Weights of a small GPT-style language model, trained from scratch on English Wikipedia: untied embeddings, 3110 steps.
Each number is 128 + 32 x the weight over its row's rms, rounded and kept within 0 to 255. Layers, rows and columns count from 0. Numbers have three digits each. The size before them is the row's rms in percent of the matrix's.

# layer 4 MLP gate, 192x64, rms 0.241, rows 183-191, columns 0-63
091:112152074167141184193154187102106170116172119122134088112169088124140067149098175164126119109148105122116074124144138055117118143169127179125135129158173159169108076123162115120182094143120134
103:181176070151125158087184099106105184124127184157123079156112104151145201139172099111170131158112147066083154141154085138152096104140126121158089094115164135153079108130069141129129115132124166
093:114090154159143153192115145152167138109184111116110129174136182144089122181090150139141125129112195067118114116156118153150143129155136096108178132187136099117156115061184111128084082179121076
092:146066097130090106151148137088117117103201093099137109107143128112149124164100105130155147109099190138175167165114092134112105171135190189154155148137090153150183169115126149171071194130100142
095:082213122125170136201124120135075081140187090166128118150130085090083177139135153103151132173129123086137100147090130102172130096155103129134195111101115127191143078148099136149104129149121147
117:141126123094106126076146119110186159151153153125135143074116132135151143108122142076139160147185166116110176149137111052183140175136112117079073122088127152110149114171098170172155042155107158
124:128080089100120153125133129113165136168184079155196158110104061196104114194146135120113148099091199147137117132069113106105100145064092173132173144096105117128135140150109123169144107104130124
081:102081099178104134165122127116109079132116116135101187076113096131116078171170086146103061109148128169171166153097079150108113115094087107143145119053109118139145138094107187175084113127145162
102:098162118112134113115061094091134104134119185119149183163128129125156170168123092084113104178172139142125149132080131121110107148097190114104145084078182134192113120095138079208108123090116123
# layer 4 MLP up, 192x64, rms 0.23, rows 183-191, columns 0-63
098:080180124178155153111176148103135198180176112149113118118127123121098137108131181130140124083146146140167078140157110161172109137113098170116161181067133147161137131133105135119211096172124184
093:086136106138105140120103103164145034116116120029117180136105175093105083095087185170123131134153087137131109124110131093153123088126176075123160133148085145111187140142157114128131126077114139
105:122118122086128141160178126162147096106132181111122109107182202070153145149114113142111148086124083143123187134105122083180179104132135146114131073142141082097095113112145097105094104104093221
092:135128121149079088126155110121139132137137062137171138115134106132160049187140143159098077110131172138124130149126099167114115163124100174125166074132119025163117132122164126138141095045105106
108:153124115162149168100115101134164117125147154067104150150139125154165069125127153125098154155111109108096127150100145100048122103110091091201144119126132189090050132096121101186068133159092098
106:144146141089103096115128127121087137126149073163172088079088139153096145143132110132174173109117090084097102041104125141137172125084099100137150073140059097089148095118072149110131097153175156
111:138093108095092150026151097120164150095099091098154172109131151162149112150154134130071161141145132115159178144129159070135091110083131058056116137094145118131089160137124110131132098151184119
079:177182125061139149116130120072124117120124122091112130196162160123121181125092159078182122118133127104147071133161111120125107220136109132132173156162104164129140115171168135086176129082166135
103:116118100172129093149094084137118073123172124158117149198157160128109110172101131070097058157154097145118158138129098124128075148094145161086193175145076127138125155164121072179137149104106106
# layer 4 MLP down (transposed), 192x64, rms 0.201, rows 183-191, columns 0-63
097:125167162090148190108100161091121154145141155144088146072069127067171107160163106156168159152160097103155063130118109086133165134140119134172101122170155089112147159112212155161129106124116104
092:215093047140147127153123080105087126153147059155125108110149134100111106120154141154146140107134062102085099125129140105170151170148153090132138178083157163190168106116108102145147081159118118
102:140079153100122130075080076115087121178145155200167061114180100133101145128136146078089103138106111142151144144116154136074107156129153100117125165173087156094101166132165062110155136077123122
100:167192080118081135097131125105161160129134086141180170123084115144125099103124151048118125123120106157095173089148127102106101058164169159104142131085185149130111155104085110086118185114087135
097:049091128118091159191156064157119144126106141110157120095142085071120149130114115124151148151162155104086139111080119096177133125138109105089121120132132114165175151139105123121145216073196162
105:076170115156129146091120117098203126193155094144088186153104178144089101155082144147150137187182114126109137148154142141130175104146142144129075067142135175173088127138150138127071110144110104
103:123162165074159136160187103139134169057198111143139144170138152097138166129160167145119155112171141098107101157097176157100096130087094136164127174072135136096158126170157109068113101160167123
085:095121083106097128091137049125111112092127071131109118166118166156115140161111204121179127136179196182100088163105139134147121095089104150097191163108129109150151175128134081125131154152105100
108:121113104091119156186178141095091140147115079120148066111128118096061134132128217104102146097158171100168144079115141103118118099142136102134098127134105060200113139114133144089167120136169175